From a checkpoint of a small transformer trained on Wikipedia.
Size: 8 layers, width 384, 3 heads of 128, MLP 1536 squared ReLU, vocabulary 8192, 17.3M parameters.
Architecture: LayerNorm before each block, rotary positions, capped logits.
Training: a variant of Adam for these matrices, 686M tokens, 10664 steps.
Each number is 128 + 24 x the weight over its row's rms, rounded and kept within 0 to 255. Layers, rows and columns count from 0. Numbers have three digits each. The size before them is the row's rms in percent of the matrix's.

# layer 3 MLP down (transposed), 1536x384, rms 0.0469, rows 1181-1217, columns 192-383
101:065113158127102096150119113140119090132086147091138133114117139100173109096122142154126133106070147133141153131102098105098127165151108132111140116106140121137130112125139176166116082161174103112137094096111111125129085135127135107137133154141174161097089114104113097101121102106128156107164092176120084063110117102120108136147110073127104145118157141128125127144111125116124154109167153126139137126142108097088124132133113163103174138177135182130164111081122152111117155119151145100167157134163139159154159097125152123168128096124115089154140104150125177125137142141117168176
097:093160163166118163121143144170147238128150079130099129113139125138125135134109103113148170123140101138125158141096142138116081134103110089147137141104126158131147123142125127113175156108134121152124087080117163129076136130092101128122156147138141113158111112156136164137108117156083143118148138140094105104196164155123105112095128146122120123097152161121094085137116128138106138117125108148147136116103085155131103132137116188138168116090145126078171106120147121089104145115137098140135139139129105166134167130149124157106134122129101139157120151073139126110099126176169098156
105:101104122129101118157157119134121146142134125139146156135107102121134141127098134114159114128118133150138143140105118139158159102115133141133131110101108126110167131120185112131115149104116129084151136142128097118113159144152127113083146142133159122118131126113116109111150123092171123168097120128105105144121133114121137152139161146141136130143120152163126160155155127180124141179141122137139166100130112101101106144129085131151116170111162135144141123112148127114120144111136121144087130164124148134150074128141160141121121107053094128194069134110134132148133148106156114107
101:067143081154138114151152170137121090128148150097114096140095121122154135148126096136140153160145083146117131127148154098098145122137112104126145116114141112158116159142109133107131112167148104095105085124144153142082115115157088155133154120133116127122120133105105119099127153137131122081122103156105090151116142142158137098137106140170167092119114090106146136108148138138118142093146101170161175127123132118158138111199125157110130140121166117115126105129108162113117144109088111071140155108121120140132138147111116105123099161091123186167129177138122135156152167149099134116
097:160121118122116138106137145149172070087144119124081070132180086128121105128117143140113126109170131082138102130105133093130118105144118115160105147171131119112125122102083143070108118087095127151131144158114159107122152144130142162122137104142096173108154134121118142107113124145114163162130129091160142139133127127076127132134143145143130124144124106146157129115113102168105115149147198114115160147105116178106104116137157082129104133140169109104147141104142087113150095140144153118166145127142147132132154123158140104124151105087155125114142168119143154127141143148132102136
089:115100161105098122136121135124081114139123109147094163100120084149149078124177131128135109102149120092129151141112148099127128149134111144130127147076136103137137128132127115158165175139111136106120142139124123134119137159142085114168149128157106125145101128175159157133146111132129127110130150113127155171138130132087075113113114105091088139163170149148141090115154104154099066084088110163150144172126107141114157122132143075144123160101138103110112138131123129123142113204133108139173087133116120173143122112150131154148153098132120157128125112136136175089122118139145127088
104:100156123140157139161113122115112098148148155125154122133178133123140151095188130159107103109127063150111133096142112114162117160105120136115131099117170110142098122080128161117135123141125098095168159149165104145103143147126114128146102143123127124200073098145171101126150125178165119114099122153148091122102146095135133148122132144131158172138103138102154127131133053102126138109140124134129076130085133124123151134166076140126102136183166097140109106105124146166096169151114141112092098122128184145129133148093108171096153092104130149110091137093150151128142074134108107120
097:127078105114099108126157113139134134132142111152103150157142117136121139154135115115120119104119138134150116138159155128126116118171165128151161138131102087080091119155136118106129153086178117169143121156089140141125155157132129206152148130125134108151131151111152118124128103095149151077149122107151140110158087149181171143147111116102098116122120136131081093079070127077140153116112128104156113124106154186142075167148138121118117151118124103140114109114138099151131114114133137175072140102149156104131101143146148146126171120176129115125160109112096116139109135138150157114
102:108145146132116141098147092123080127124125104120120142176094153116146117148132135147113172101108145141084125134099150104165128136116154141066178124120113159106113166045138142126124123100140189115125151116125113129161145117101102147132141103121133134086169076146129182133143117109136127149116098113146097109162117153146141105131156142171125139102120145097181155130155109117088095120145069156113119138140128187126113151179110120104169165092148121135166124125147123111115127121123112081122134118118130127104136117103133157118128120143116089125166123160146067153178129129153150098
093:143171122134107108155129099164169139115116116077153124153120149131094163114120096128135144153159107130068133126090130162119120120125157106077115138139166162156110124124121138110116130104124122098124136135140140100103115159164108138142127119135143121114176134124109134143124180128161140152102113157149164067136116134159103138131156104172127160124139088135125125076111114135151117153128138140096185145140141085114139146118138133150123127153154125167132143122146111118120144108122094118119119111069126156088064166183146132115126143110086144156129143125150128086134152103152070098
104:111137125109111111135095139106154150113141138109116153111142124071164131110155127146146100145138115101085142132139112130109176122132073144125115099120126141124154096097089156127142087104117148139151092144176130104096127150133141112141161164111098180134137093148150136109136136157132167132108177149163119144159104115128094112086127135162156153167125133140084126129142101138117155145115129072173153143154116056116091123137131121117112146130146158132145138118147134095105102100112134134125084135113130090096177081078097135122087110110096111145100149120098120136053144103091100133
098:103157102144135149122120059142151109132151116119128128146085148110105142126102155147150107104117150111076136136078124142100101116115106146146156080169077141124104075109153103045136158108134152146130142146127149113142119117135110167091121151158132109151131107128148108144072140173134118167107154104147122105140137106166101115154106114121131164109129101128129143118118141096113146107111102128163171149107132166093079140112089079102112167123154145127125125143127092156164134110174074118115158079106191144148156129132119169145108128165127066135148115101125142150082140088123183113
108:131104128136138136152109140119147178124103166119090090069118169125092103142107117080141152138135145156185187154111113140140178132133127131166108149167117111127106161121137151146137124092180124138144123150145132115109141148109112205105085111134096079128163129145125119181172117166123153098130113131130122095117128166095099121102131153115109149114137141146146153101115140129158137109119129136166161113156127101105135116102142134154127138110119128177127081153138134095127123153096158100143158105136113145139120130146147106109107120132159092160140120114097116120136143116152143124
104:136102086123097150123098146136138149127143113121114122163144117166083114112113113115118157176130143126153131144127096126073129104144105109141116104135129138164126085106089163108122140156105133173140117141138147073127102184146123143125123151146133111079168107138112091119171134129098141176081155122131133139076105104147095140134174106128103149136122115134133159138127162134129110133114128155132156130143105132134125107166130136132130137138138191112149122115126170115154148160076127165148157118124101110161134107073112152129119122112109098155109100095129057131075116131118133136
105:097149139151178094115169114125159120155159145156143144134112140135142089141094149133100141088133112100138087148140123127170126118142129127114145141152167095087106135069121117121164178107122136130132126118150118084146154157178132136184135099127125130110115130149122138115127135155144134133133125103101157125131132108145128123152134202129096131072112158138091109128120120144132115161110163132119167099122109037127142114164131134077132126075165145102132138105138111135146120114173101136087094150122099188119145112124104119115165153132171136097113154095140129129136121125103115126
104:119079132100123145116118134110112139105092121177120147116110123132131147141168128118135142137111122122156128122100136187086119119131090131127115096106145215106122130133158114170170140134156173086114107105096140154136109110154167128144113122110130098116138155144083082167113115160140152085157139121144144093145127095102114085160113135163101099096141115110109129110121114104153153132131131113102191111126120169105131122119134128147121163108136168130081143170129127137088132135107134115095135134126170070146137171189141118163112108140170139142123122090136146107118146153118149108
098:159111120154111124098144125153116081108087120119134167144166139104120119153081159171100131136107127127144143116137122155136102111121183149138119123089123169104121118103165136119092110123090141149138116109136101108174144100164119160146115131110085110162130126121104124165111117148147109139133118112150083113112105128099140122139152122163107112146122081140172133135113095101119147141144116161107104124172086162142138128144112112129121127090093180140146077107108109120125161108146152131135139130135113104115131137087093142104130145162133118123095151085118127107121133099169080123
097:084144106111146095128135124148155136113150167155155080117087158143114164113126123073131110185131128108149132142159129135106108114116131137124108079124135124130118138169133138133142137117095134109123185080153157157145155103124121104120156139098108167119140081112104161100131096125094127140117093092104082128120177137103135133146118124117125071104129135095094114154103173073096144110116165131155096131151113076122155166107133128107112146109151123097137161160127175114137092126109131115133132146092153135106105108133160152172101135072121136174098139111143098133137105137154156128
091:152139092131132063112121153131158177096137121122140132135132118130158177146126112102114144131142096108134132155122165151091153080128116117115116135155118119134109101148125109140135112132118120112129139139129154177076105118133118049127137146110157134130146137145128148163124149122137105104114098128123130147175147150068163117154091110146134109121110112114105129090137132091119104135138122131127111136134093203184112149110097121153141134150139134120137140120151144122139105127120113127145136115147097133148130142150109138147140178122176122163151117115109118137149069113153116090
095:114167108184111139094158159131151134084152142157157113154135138132118113098137119138150164144085143153126148099129148104127132138084125152081144078111126096127163102103125171120154116092135176135139144138161086131067140135111111147129120132143130117140104111122185092138138139137139126125133101170126132138119154079145155139155150166173165118154133130134101123084123115117091110129116123119136112132146156087108097165085142160118082112130142134156093125104162115105144151129151169129115146135135128098150122116151121156083151116129134108125137161142076143136135161094179131112
095:135151117119106104132135085084111141136130153165110157165128120118163167159186097134123145129135141129124127153144115131134123110106131108071121095108074084135099135151115168145097122147148117157104119147105111147089110149109086141135163101127098125094137131152093104122108177160133131120116090086133144167102077163173119099171109156082151106109169134144137152100144164101133119185149122123153155120125123176108140106126146158147104134105103142123127161145134131134155101205159092146143077159133097149154119134120147146132094141125120148119110121144149111130149123134111146126
104:105162123150145138112111088177102106169115160121152143145089108168114148139109102133129130104157154162153129162136109114133116120097142146153126127114120110114125162122128137164133170109147105131091090098151096073136091109150126135125127175119132190138152113158130145135140116148123130153109068163125123134142145158146175152112137141144151143110132081148123149134143177140136154146168108135116135126117161089141112108143129166103132132134126152129171148178097082168108131125137133111120154110104102104157167079076130076175138114124116110129103125118106122129100139127130123135
097:112151128139130072137160133109095152093146123127163115090133160123125120110156157164116111136136163122081133089136124148138111133087124154084107153154193129149158133149114128135108111123154103121127118141100106140142101126118113135156110129110094146114137127123115141103148131088094151123154107101126094098143131094132132133099109139143158180150126152137131157121137138081121141099106106141138130117129152123140114133082096128167162158112127132134188125089094122145128157089153122104117161129153125124180187125148134135141137143125133151108121107112098136105167122142134146063
103:114134163121105170142095166131140083099134138149161097133128146179157108109129105182129162108079135091120137128155144167149158140152127145073167143090108134134088139112155101137136131099140158128081111113137097135157127156132122128135117086107116088113103125087167164115152123126111124135120127139100122118114128173148080116110134129160114143108121130131144160098127130144101092106153127136109088127110141127125146144169133161149156147122121114133147110124158145140124094158114170151137137117087111086129125160123079135141122110116105131106146142162090115129128150097098138157
098:117131108131175129107116110153180130148146109171082125098142180101114129106107135083115108100153127119113128136120129167119127135102120145139153097166147144160131118096134133096139128135169123104142173103146105139121101123180142072127135163086113172093152166137127172119130145094140127141120124089136164097155145122094103128133092130127139178119138164124094102135142107107161159144115132139107102134146148206106133132135101141147139096126061150118146105110111120117126094137169102148156098150095115179150156160153083138128126144140092130114176143135092139117148136131139108129
105:129102114099145133121111142150092162154128160127130114165162117099144086160134128127170110101172116167145112119106130153096129121136135137121106171182145142117103099159153099099111125119130121116150172133107101126148123095144186116116153135156101130130124141125089165096127132120149131119124131131120088130156138115101084150109120147074113118164134131098104112093090142089137109100145094113176182156109178103111101139098097126131108122112142150109088142143123198100134139090125125125131122138107157135083144136106145144117096100115108105140175156155119112127142160133077105135
100:122158110114119154151166126151077079098122126134114128115120155091153132116180158121125147129127164147122133115101104101141181145118095075108145121131104117116140120126173116076153110131137114153167098129116092100129059135121137159086128156141145130112111138122110155122142126126140136161125154119127115143111153131084123131140158130112101117144155159103139101130081133142146121125128115057095170091125117183115130122125144109188087141133089156126086133131097131123111076148128138167107140115102146158162146152094154095130093087145111135062153121124164112160147122124102160129
099:122124146108164155148112110097097106127132140130142098154171106111099112133126099142103146137074163112137147076138155121115150106130112133159126148120130137098112136111166170150122100169160129182096163115109147092108137137144189134129120153091083138092150137103146116122106127131115118113108141071122116150119110152151131115158126112095122139067096121107144150146127158114082134094149162130126160105125118191138128113145101101098155104151151105141106115149120084141156098145124132112126154123126128164101124125144062114163106115137157109153105196161122119129144132148154115116
101:148136091134136127146142161129082136109130141154102108128155120114106099097122146110141132148169115142108096107136126123109119197142152128189100140136175139099135124139131127152109131126101102100107140140150115115105127075132134097124141136124148133108149111119108147108101174118140112124109163111146060098112097129145087131122168132163140104157186114119088155128163113178148155133136150133108130127133140147082116130113147132105136099187118095126143125140154146111153156157128145087128130151106117128135137107159157148111115142122133146129162130109146162145132100075142081112
101:105125096160094145129155102107115115137140154124135139110150141110120158118092149126102126113106130124145125104104163085107099125183156137153166117128139119122141135132124126135088116160147123128137134134162105135151129137140094125147147146139096144146120090104167114152161092134161177118133122135113115109148123118156155103099113086126117133103124099102156110171125153127146103132167136171173128115107140081139094154095152133085160116127142127131176056098119131170150098141141151094103162136151139094118094091094162161080066117139147102132120129154121157134140143100188139111
103:133083105108144148091097133152163120154183115122126099126150100100118169120079123084166116149118139117134137143164101122105153108094127113134175120099136106122110118127148107091168147105166182161132110167120138115123102126107120151136104136093126154116101115149114081117079083103111097142135077155113112096122128053133132124128161111170133132090139110141141108136148109144082089136127105163146119145125116141141118117134105111178135153148144144125111151121114094102144180141128139127118130098125146133126133106136076103079101145122129121123148111152113144112152115104126109092
105:155124130100148147117097144131080140125132131133138154119145130145156089151137121149189160156149095123121125125053100122128114164108113188119135143125148099146141146134047144111152159092169127117139100120145145120141135143127100142133127150093108127063164109109158127081159106140117158116088107100149130121102177134150117134109118136145128165157148164130135138121138142113112141097115156113164127168145148054116156116118146109149129134102087105154159122135119088127156074155128134105123121140143118137191150127127100118119110164121160118133096139121107092123105092130110134160
094:099111145098120110113086077122092107132141112135112121147137146134139133113121116109118165161125137127153117148095116141143141122130091133124113150126094106156124162133065162164174121080126130093104158138162118124148117124155107137121104166063143157128151155133139149125126116074152102148122140123137149130133134138131166150132107119142156131121147127097137095144143120078088065126130125211114125104127117114135121164119115137115146120101138131102112160196169123162147102128076110123130149129150143139107128119108129163117154091086132110156100059129107132107137125129116141120
099:111101149120122110139108134119115136149098140115110118142143164088149179141135117133155134128112132135166161167154084138158154153096126151096091146136148179131158120165143070114113113138131138153101096099137131121118089124123126122126105137109112156108142101078131132118186109182130099146124152124153135085117144128128100097077164098104142111092090138141094184093155112126129162140122119152102141107178153201122104115161138115104154144136077093098122148113093124107144112146132127117083147090128132168139093172109071130118095145135138120141116102165119118150116157146136122157
099:162176093118128093128150117117159127117136099099123145122106134133098134146149127121110132127113118147136093137090084089168123079105133142151099162171180099170147117082085130131147122091126144142102152106088131092135102125146133114103095139097160144140130111137102149154146165141143136127153143145101135144126094113163101110115105156116111133106097121113129123091122084133121147135126144149112108126163168098105145136125109110097146135132139106140131139121083108114099147124121141146136097117106167135127165149147120076123161141147145118098137162172143116107072140128098150178
102:127152072119122142143101134127116129106159124103142128131128135136158120136108136116138124140147120132092103110163158079135149120101126098128125157152138111136136096152135185121125129176106154174136159151114123142141124143083107145141137107112160115127114104123112146102134113176136168106107104093103134121166122124109145162140129108107104120122173128103120115119082140111102127166151086139139168121156091159066164106119130098116139163142137148113133117160132156204087061153117107137140118150113150108155124156122094135135101129150132115063145130118094082128100117114165163134
091:135129140148117095138130153118113120109091112147124122120132103195131161158107127099123131147101115090140153150140095165115147166149105071134140118099112113155150060145105136132100113164119166153129176111097140098140110096158130107134147111154132098150136154130132138112112141120148142095124130174149133157132107153154127123135142144171138157131148131156120142104118156118124186156127157107128119124125124255156126100136109145124169142142107147123119146148161120114077151093144133123131113048144121107139113099150129140123113137140111142103123166087113115102159156122091152113
# layer 3 MLP up, 1536x384, rms 0.0657, rows 1182-1217, columns 192-383
099:092080132103123115171089107161119091150142127181103204119197099123134104116104167098161098101147117127109124120131099132132121125122106130104128088080142135160104130192095134152119140093152135101138113111120119101137145110125140133097108131141139132114165124121120132145070129158106101164110144104181123108153121147120138160182106147071142130115101097186127101131123137156115149085131133086171144108164144125112095129140130090098141144109128125133086115104120148089114102120157162150169150115107141121153133104097121088152129134165154120114119135121099176134109071123140105118
104:159135082113127121110129095147163146113129132124139126119117160161167140145162153131129179091147139166151159153132130054138183143127115140149179149094131148146164148126131074168100138139133094119147129131150120135107126128114132131117085148126068115078180124123089102173125166091095145119124098130102125167146148129119135120151136108131094147063126117112139131150137144147129122130130105124132138116153145125109108126129118163098092121147113118150131148137076116136108151132169138123123141159118113115169143113085177122171166107172137119119099136136119191137149098123141109141
101:150169126137143098123140129165122147128126134133164145120150106119124110123126154155154147170142143127122130133138124123112122144147122147191087107101103113139121116130094153102157066130140090149118192093115147108126154134151141111117128146127129107138113115087096106082140125118150160095128152105182134174156131127171203120160143161108134147124118105113150117092060143121121124141149136141140128126108113089142135147166116129102116124086126106149133086164118094111154117101136134168129130095097109164135166115131109147137148107105130124191100103129147157105097099116180089149
093:109064135111133159121172144106130129092130114113104137144116181153139128132111084149157087110108144169136146143129111123147115124100077107154115137179092087123132147168103059136149079153126120125119116105151128167123117122119120135105134174104100131140142132127097131141082104176141162128117180123175170142104112166133119126113078152166143134127146125103158102160153129160165085109119085131132111129161095103153115118128116092144106146089130167141129179132137146115146121138103123116080090153167099129125152141121111109150141098155100066133155114155112084126176125133125113160
092:094109147139129105167107142106129134142110132121147143139131124152141159139100145139121142132110133113119136117112139107127121079119115082161126099117115133114101140152140113130146092126139180090102132090167129120094109119179171125123099109088126112160157113117128106175098154152099136134155114128131160181128155086162160096091160108134143140125086118130119112123103113136106136149160136099123118122132126122123123166096156138135120136103123139174137103111092106137123101100152127132107151064116076122099126166134139087120122134149139118129156167091110075105136117095136153134
106:127106094140144114126134116147142139112111131131115121136140121139122179128121130125103129086109113148129144122161139144116130133149087160141148187146119137107120164165114155155100184103130124133124151118140135120113106111108114109088151112133157134135164105124196080127112127169130132183148132078100172124182131137120102147142138146159194166106126102122119103087122132133185105146128124132118161124117090117114115173156090148139139133151132127139093110134113143118128093140138136086138091080149123112120112097099134117157092106128137080114146123129130143123123114102119156114
094:093151118144059112199074122109072106119133101150129136113137133121143097134096135118136128111117109102145128111127116138170090155126166117089122118089134117133140107127118110137148144092131169190142146127137113132145174110145112151109123095147139135118121099106115119153120135171138108125146101121136132129140141103092120162148145145170119145134124140182156147132139104123141099135160143116061111132142174124145139140127112118120140118069084179156146104133145141103152158108138100116137126149098131157132128142129126126111122121166108108148113162149094113135135121136102102155
100:162159095158138158077112111125146121110126160136145170160123086087109156173076124154133162102125117131136158119102130123155078130132129129153130138119089147113130164141100153142163136140134123112145128113106112132132130153182147126135116140127135157108140106107124135124130112167146147118149145145128121124127111123145128155118096142136100111151099122104151112082123188119125099108125112127131117154125132127117143157137140103118164119147150117120129088080144121083103161144118145115143118102123135089061200114100102148173118143168099118118100132164112115108102136137123146157
094:134115134151139122088164117170159137174125150164098121104141110147122141101114139115179137095196109142142133110110127175123140121132119125148088173132124122153137111135115083124122070123120086150111119140113102125138159107146115142137105128123125130103155089081161127142083144138103122146105123114146126117126117121131114159120120147159117133091116068119146119145167113141108086112140112126172115148136152121133117149167164115170111131101140100157162134117060140127148164141151171103170158105096084171136143147120150096139148106115161118148101116133118165111144144111137086169
102:139124106112118075152194098138062195133128120166165146174158124101152169129138161096129108089128102101127153105124131157138167142136111079064137161108101140143134122076149122166150127146085133157109131143109110138169143138131119122106076157140138139147111120123185128115126095138114166083163130126131136121123139086120122137107103109164133107096136130145096128154137135151148128140118133132121102126092106116161105155140096100119121136100154120135166125087112128104124110091166136136183166168120134096112118136108138141149089105140112078132088147112133130123114137109121151107
096:109160101098098074147140142139085128142092175108135178107116123149137115123155125070135118125122182125124137140158107098159119128161145167110133139124126171115179141133166149150158146150126178121154095153137120148145158159087087156098124140123167116138109143081142139138140117179159105127125141084150099154152164150152129130110139144132085130148115150148159115119114128141118104110092112126097082165143108122158089118129143151112079099116122099098140106107101138137157174107079148161141138108125143128146122137115086141094145106131175127117122154153106152109094122117133150111
109:117178109073103132173148128088048122141143075131172102127140121107140122111112133169092117100132130131131111192108097131124156147085122117163156135103124117084135155130165155130147138139099122135136094134135112151109150147116106124108158120129150149149110132166122113122101113153113134091159188134161103144185155108084144140132114140162170109123163133162147103117143152162124115085134130084127112112082108112128139161141110133129128103123065078105174131133117145096123144114164074101157159147120152134148091148145117128145175110113133131131127120096080116108089101116104168124
106:114153109147105114137108149180142102163144154126155175106127127159153137162106107088114123111100137097155122124124151158138099159124149150197107113115140141123115138103126088143157095076138134105140186128159126165162141117139114144125073148139179156131126143102111099145078102177130133142132108124110149156155142151152165136144179148119167112122112097094126110108103113144150130095090141116118144171120148109144108109127106117127110126121113126159176161089177120123115155136127118151155104145079123148124152101115155139119140138134114138124165131155125133119124133109140137151
105:139125142152134126146107145120077104094147152106134157137139141178173091150135130087138138122116106146152122080126125132120089139128102115136156075084107180153105105153123125137151108098105108131172126094123121097117128140151114151161117133116116141111121109140119106143120104140156122103129114170158129209127139163163120140149153091139090120080133123095129157120114120115117157114145113128125108151125150112118129088105123139085140118121163074112120112168158136142106135105145159103114124121156190128122095100121146090151147098121103094134119155112135169132179117107142155093
106:154145119150110144140161098167111105098115137100127140130150119102098163161098101155122087089156113117125147130154126118134127127074126114174137106129127171125126134114113125150157112133152111095121134102123127154115126144154130109142111136129144131144137140155127144148143134144128126092162138140142120161140138152126131121152124126088123137160139101142114124128124123167154138084162115174112098164133136132114138121152109118111126157147144114098131109101133123101114116135140083075118150108111152111175156127171119140159153094130152076117112171140159159111116105102117120058
098:095108110137131149142121120140106132089112145110142161136099133098106129174116137149177123145117086110118094146138132114156181167097188160131143150073129128142108141150096090116183085132150140111167068137174098121136143162151180087119122150124133114106157140117106133133160151108125131127150156109131138156157127136140112138120108107110134132151111124128138107131145116115148106105135104157110089129162133104119145123138120100145105107122202213128099154149102146130117149147101121158140108134134095138127116110136143147140115127119158114119166096151123079124126122126146174145
097:132101127162161138145138104109120055101113156119116125151142122126125128124108130199158162105129132106148144089083151118098169124170128122122155160104098131109132134164103123115157107144090144128151114148148116145103154135134127104134095131152139102113147136117077122140122154134132117094137149139079159122167124084174131126111135129113149145072115143123146112111090139125125136122152157105147135152094159123136073088109128127082113139157173110124101141130149113138096138138135114134122104149171129132122153149133132133144094132153142145093169159163164125086100089092111095119
088:100124141138160135119094086113120096137115115115161123073120121126128093140112110105142133138082108154128111104130140096175127159081115143120134118096150164136106117156142167091101117132159115157137093125160109084134128082109121123083136167132124147118176079088104121130123115106123140122154139175164138130113171149161159136087137134129128132149147144125140069175117157112144143158139104116121122139095123143123113129155144179084105087148115122117120139145128159174130145141109151107135135188116137146079132123112145119167117126126115165108090141139144104094129098089128090152
090:129108102128104132144108131123170168177100134111133123145125111156142116109092117123122113124166121138119160140153188139105123119132135134150122120154145156097132054136109129144146092135102116130121145135125124155118092127140146138120093105131110146142126115118082129121080148145109102147104090109130116102140162085167132149171106138114095118150114132145118129146144145147128124121163109146187124160080164104165078152156150099134187144136143179164127123103103105124147150114180126151124145139136125117135129095097158127112105085162116116143131141140158141140095130099136088118
093:119133144125110105167152115119093118099115136167176087151104170132167088141108167114147142133128125146185090127115102170101128145141128169081137149131130119140115102116111104137117085124141133122117144139115101142130146116153139126155132129102155123115153096131118122152121137157133101104114145124129131109126125175130147125138151164117141178083135171125125109153197127120112180161148132099108116082149130126123105120102147141136151099141115118106121108124122137118140160108133130124154106122118118114133104105141164149076132097117129115162120091111145079127091173161098101149
104:092119097125148142171091190135112173149128169123147101118118073164134145133115110114156122142106060104161170110119125151130119072099131157102154140130136119072104197177095142119107110126158110131110111120134089114133074161123119143132120129114135130095149100109125137125129109157157127109127114081113157103116104108084135157112128083148126196129120124106125112106097143134128129138128109154106110144137139114117133132168145134164140131087119119118156142135127115149132128113140105137130127115138134078109134140104146123131160121127113092150134096115136170083135123180204091153
093:131162155135166120112125151128118122157151102129124116166179113165095148131117151109110146154117141076182137128101168152141114087138182148097141144137111110167136183108133125133160122105077143137155135121167109170085120165116121150121090125120132107090132120106096104122148137142171105108146137145127127112114112155130125144105145130151095107102087064121101136128138177130149050142187125079134127101125168131134123100080124129112119108115113077121160104104123133124128123121131111156131131173121146152123121174152107109120125102129130116121140136124086088139105131097104111127
105:095118110125169113154128108138156200125159196145130133138074110151105152148117074144115156128124094134122166139143097098150122133119137111123112134125121079101123136162180145119135145077152136102122121098145143147153126144141184117123120168151086124144117132130117143145143147068101121132151133114131118104130157176143137130154114114131091137162137139080160158116104153154098153131123106177113115106148138105131127127137115122115164150120111131140114130093136145132120132110072173135121116122087145066160175140089123130177134129135136126153130119144137116111123124126138127112
096:117140101156122129118147153124129140145081116149103107105098156119124107132117121161145159118102138144130132143096092117145110150126104163142144157155121096107152134141122127134146154135145115120127128181128133131112062087157138135171109094141129147157144086097088075124114161117143157122113141121142167129115128129159156101081140113138105155130136100095146106165148107138106116120127114089118173121094144134124134150179105114120141124135116132107118090148093151141142162121069090136086129120115120183138170141149096119064110117116115100162161097110103148114116116111077133146
108:158142109155112117097117128121135093188151139106191109105139080149115168122119110109125102110118137085099113089118164177130090136121148137138137179125137111125121151106113125147135107141165148141135143140134124134109143112134081095122125133096141191138161115115101098116116146167107109142106112106129113103135144141084110134137147169136130149136103132153116097141113120136126149124127097149158104137103130120139150107132149103127115149121184143166138142058141107135052115119128126104142129127103134139136134159144120173117164122127125150128118087152128152118134110125157172076
096:144149125173133162127148133122156153145079126094138118126130133132146141134094116118112133138125123098145139108129073134071120131136093153137127109145141165126094124154123143181150075113142149140125149170139183165112164114125076145159081151115136105130186118118092093134079135133083144127137170105109149125160140081172155156135120124095142129155160123114133100130129111107101133119126129141184142126109142150164128105138102133122149143140167155116126105139167200111113183097082133099165103155131137142124095151113132121131115117137115100089133133140085096075096089126113115097
100:120149135095128111093186164156095115150151151172119155129075130127134119123114165084155089107130119076120168124142152110104138138190115169119125085125114132147159117150105098120134127139139168104116142129136137118156173148099113111122129154138141127146074120132151112133140154135175126118118140071159112140086120143112162113143129139170134143140120143129143138081185121120108117095143127117126135152108165112132138109170134137111129114119152176139154136175117136106114110114115124155145137171129129135150126118111110115132139116127146136154132095148129128139117136109106117099
101:126134129182152128171155114105120108125073144141161111097148133111121112139104166123154129128142125153137141113154138141138147151083159128196113139137134159168124134124134141103126131143136095078088151102149107133127142123158170126129103122129169132146152102164093118110121155135104153140131118139177152118089172128178105103127121105101141147121146088124102133084166152147151112147135119101147094151111142119097149126132166101102132101119105154110122132165113112183119094125097141147110157132115147141143154087087076129127131125135137107162115129117175142104130116097149077113
101:107121114093125074144141120147145131142102159111156140123138134132153097098091172121144139139094132108145087125113106151120114079094099116147143122129098180148149145153075102125131117112164062122134119119131132136116184149141087145127109171138111125137152117164140115113094144129150152137134136153115134124140160127136140134170121144166137163133070124125120115169159168131114162160135120095137086100101137125107150123140119100087116122136094114127131122122135141131114083084115173118116146175107140141142116124098145139123169125143141116144095145136098110130115149128143164114
104:132163142113089136102117104101165151118068143140168100150120161124142145092133116135130141109132124171107155110117161113127094197106183145114124175124109112123142179090151129103119166124124104132102100105130125150117130123087159149133160094139133132103090135097147189079130126115144138109127149115185126112124107141065135143142163176141126143101151131103150126118149104135110102103120120121124115112077139110097105094120137118141105170122157090079130114120130127114090124111124160097140141110140086118140150127146104132139114119121136114186087133175066138191091140121143116086
103:133149136132115146111138131149139118145127131148131132119124149105122103125126160147118113082116071100113174133101128119131106124159130114103151127068120102142164107134137085180129124138153124127146180169133154119135136125152117139114119110129164144126081086108143094178123130119134151135116115098165134131140150102092112106115145163138145118153150183110120105117107163120136126112106114129130125130171124120105112122123129125137140123100126109081134124064133121094092194145102112107144139142122103136118116112142137091158087149105141112152178066121128154145139096138154127074
093:169124151092125138098147142134150122160151138128094122129140101182131153147110110140154171148132124112124156137151134125135104128126136134150118177090115167126098164140096119167125117133136114078111121083149177142129100149136150149128131153120157138133121102057151153164118093153131119097116117117105154134148145133083097141132090124127132132138099118119115175140120090129113110113139128118107132128116133145114108152131157112114123144134160119143111100112114138140100168172118173154123112158119166119119149128113128122146112141079100113132094143128113106129153126121167127121
099:136157123170099136162161097115129128153077155112130145104163131129164137151125100160112164102123134139158087162114145167134103131099147102081147169111117144097114120103141123140108187118142161164174081152150124127120145126123127078144153130148148130115154134151091129134143116144128131126138104160163188167131126153097095134143141080096110147103139148152139135126143150154102113152148122168122118098121122123085140126116152132101114158132121125120111104150146143146108120116089108126122123098086112106160087123193140160132136102115152106116150141130100105140111103111083105162
099:144153112146151079075128114101142166160111176132124140144128133146109145093088110120105115114110110115164146142147116153141161139173147123112133145127110159146081110161102102132131108126106132069170152097130136157119127160123196120119089106137134140157103080159120141131106131172136163132128134117121129156173102156143116110170133103096141163096147113114131130094143126105151089118135123164192123122134131125105105144130145114108079158149122101121103106098111116126128152106095159124155114090155145203096090168161074085124096150151175154139155121127114128101138126106160147094
103:118160147081127119144179142145160139140095126125142147106137128095123140092135123129128138106123135097123156132159118122090132147114091146117155180158105127147111168141116134145144156141167147091136113117160145172132162140111148125147096066111157148160076122130121164133147147134114141110139159097136141151131124095100181144136143111113113119163128123095083154079128140110139143161099141129139110149088100114101135098136127077119131145121111100083100144124133133082117106108097148121129117137088137166087150152141088142128178145131164101114149102098074143112090107156121112122
093:102110093113133122178134131100093139143160129121151148105164132135132144166111109146106143127116105126118127121133132113129088135173136101134151112096120143138176138154085153150123089141136162105089127115125131104067109118177084129128110101144098128148133106125125103155135135123094114124152131128125131151150104074112089137186137111104082121097125160142156095134087071132134147154133115161170120157140156146146167145148121113133144117120152130121124117073106122153142098129139140123124133118112136154121163138117125131164128118164154126114135119114133150104101133117137156111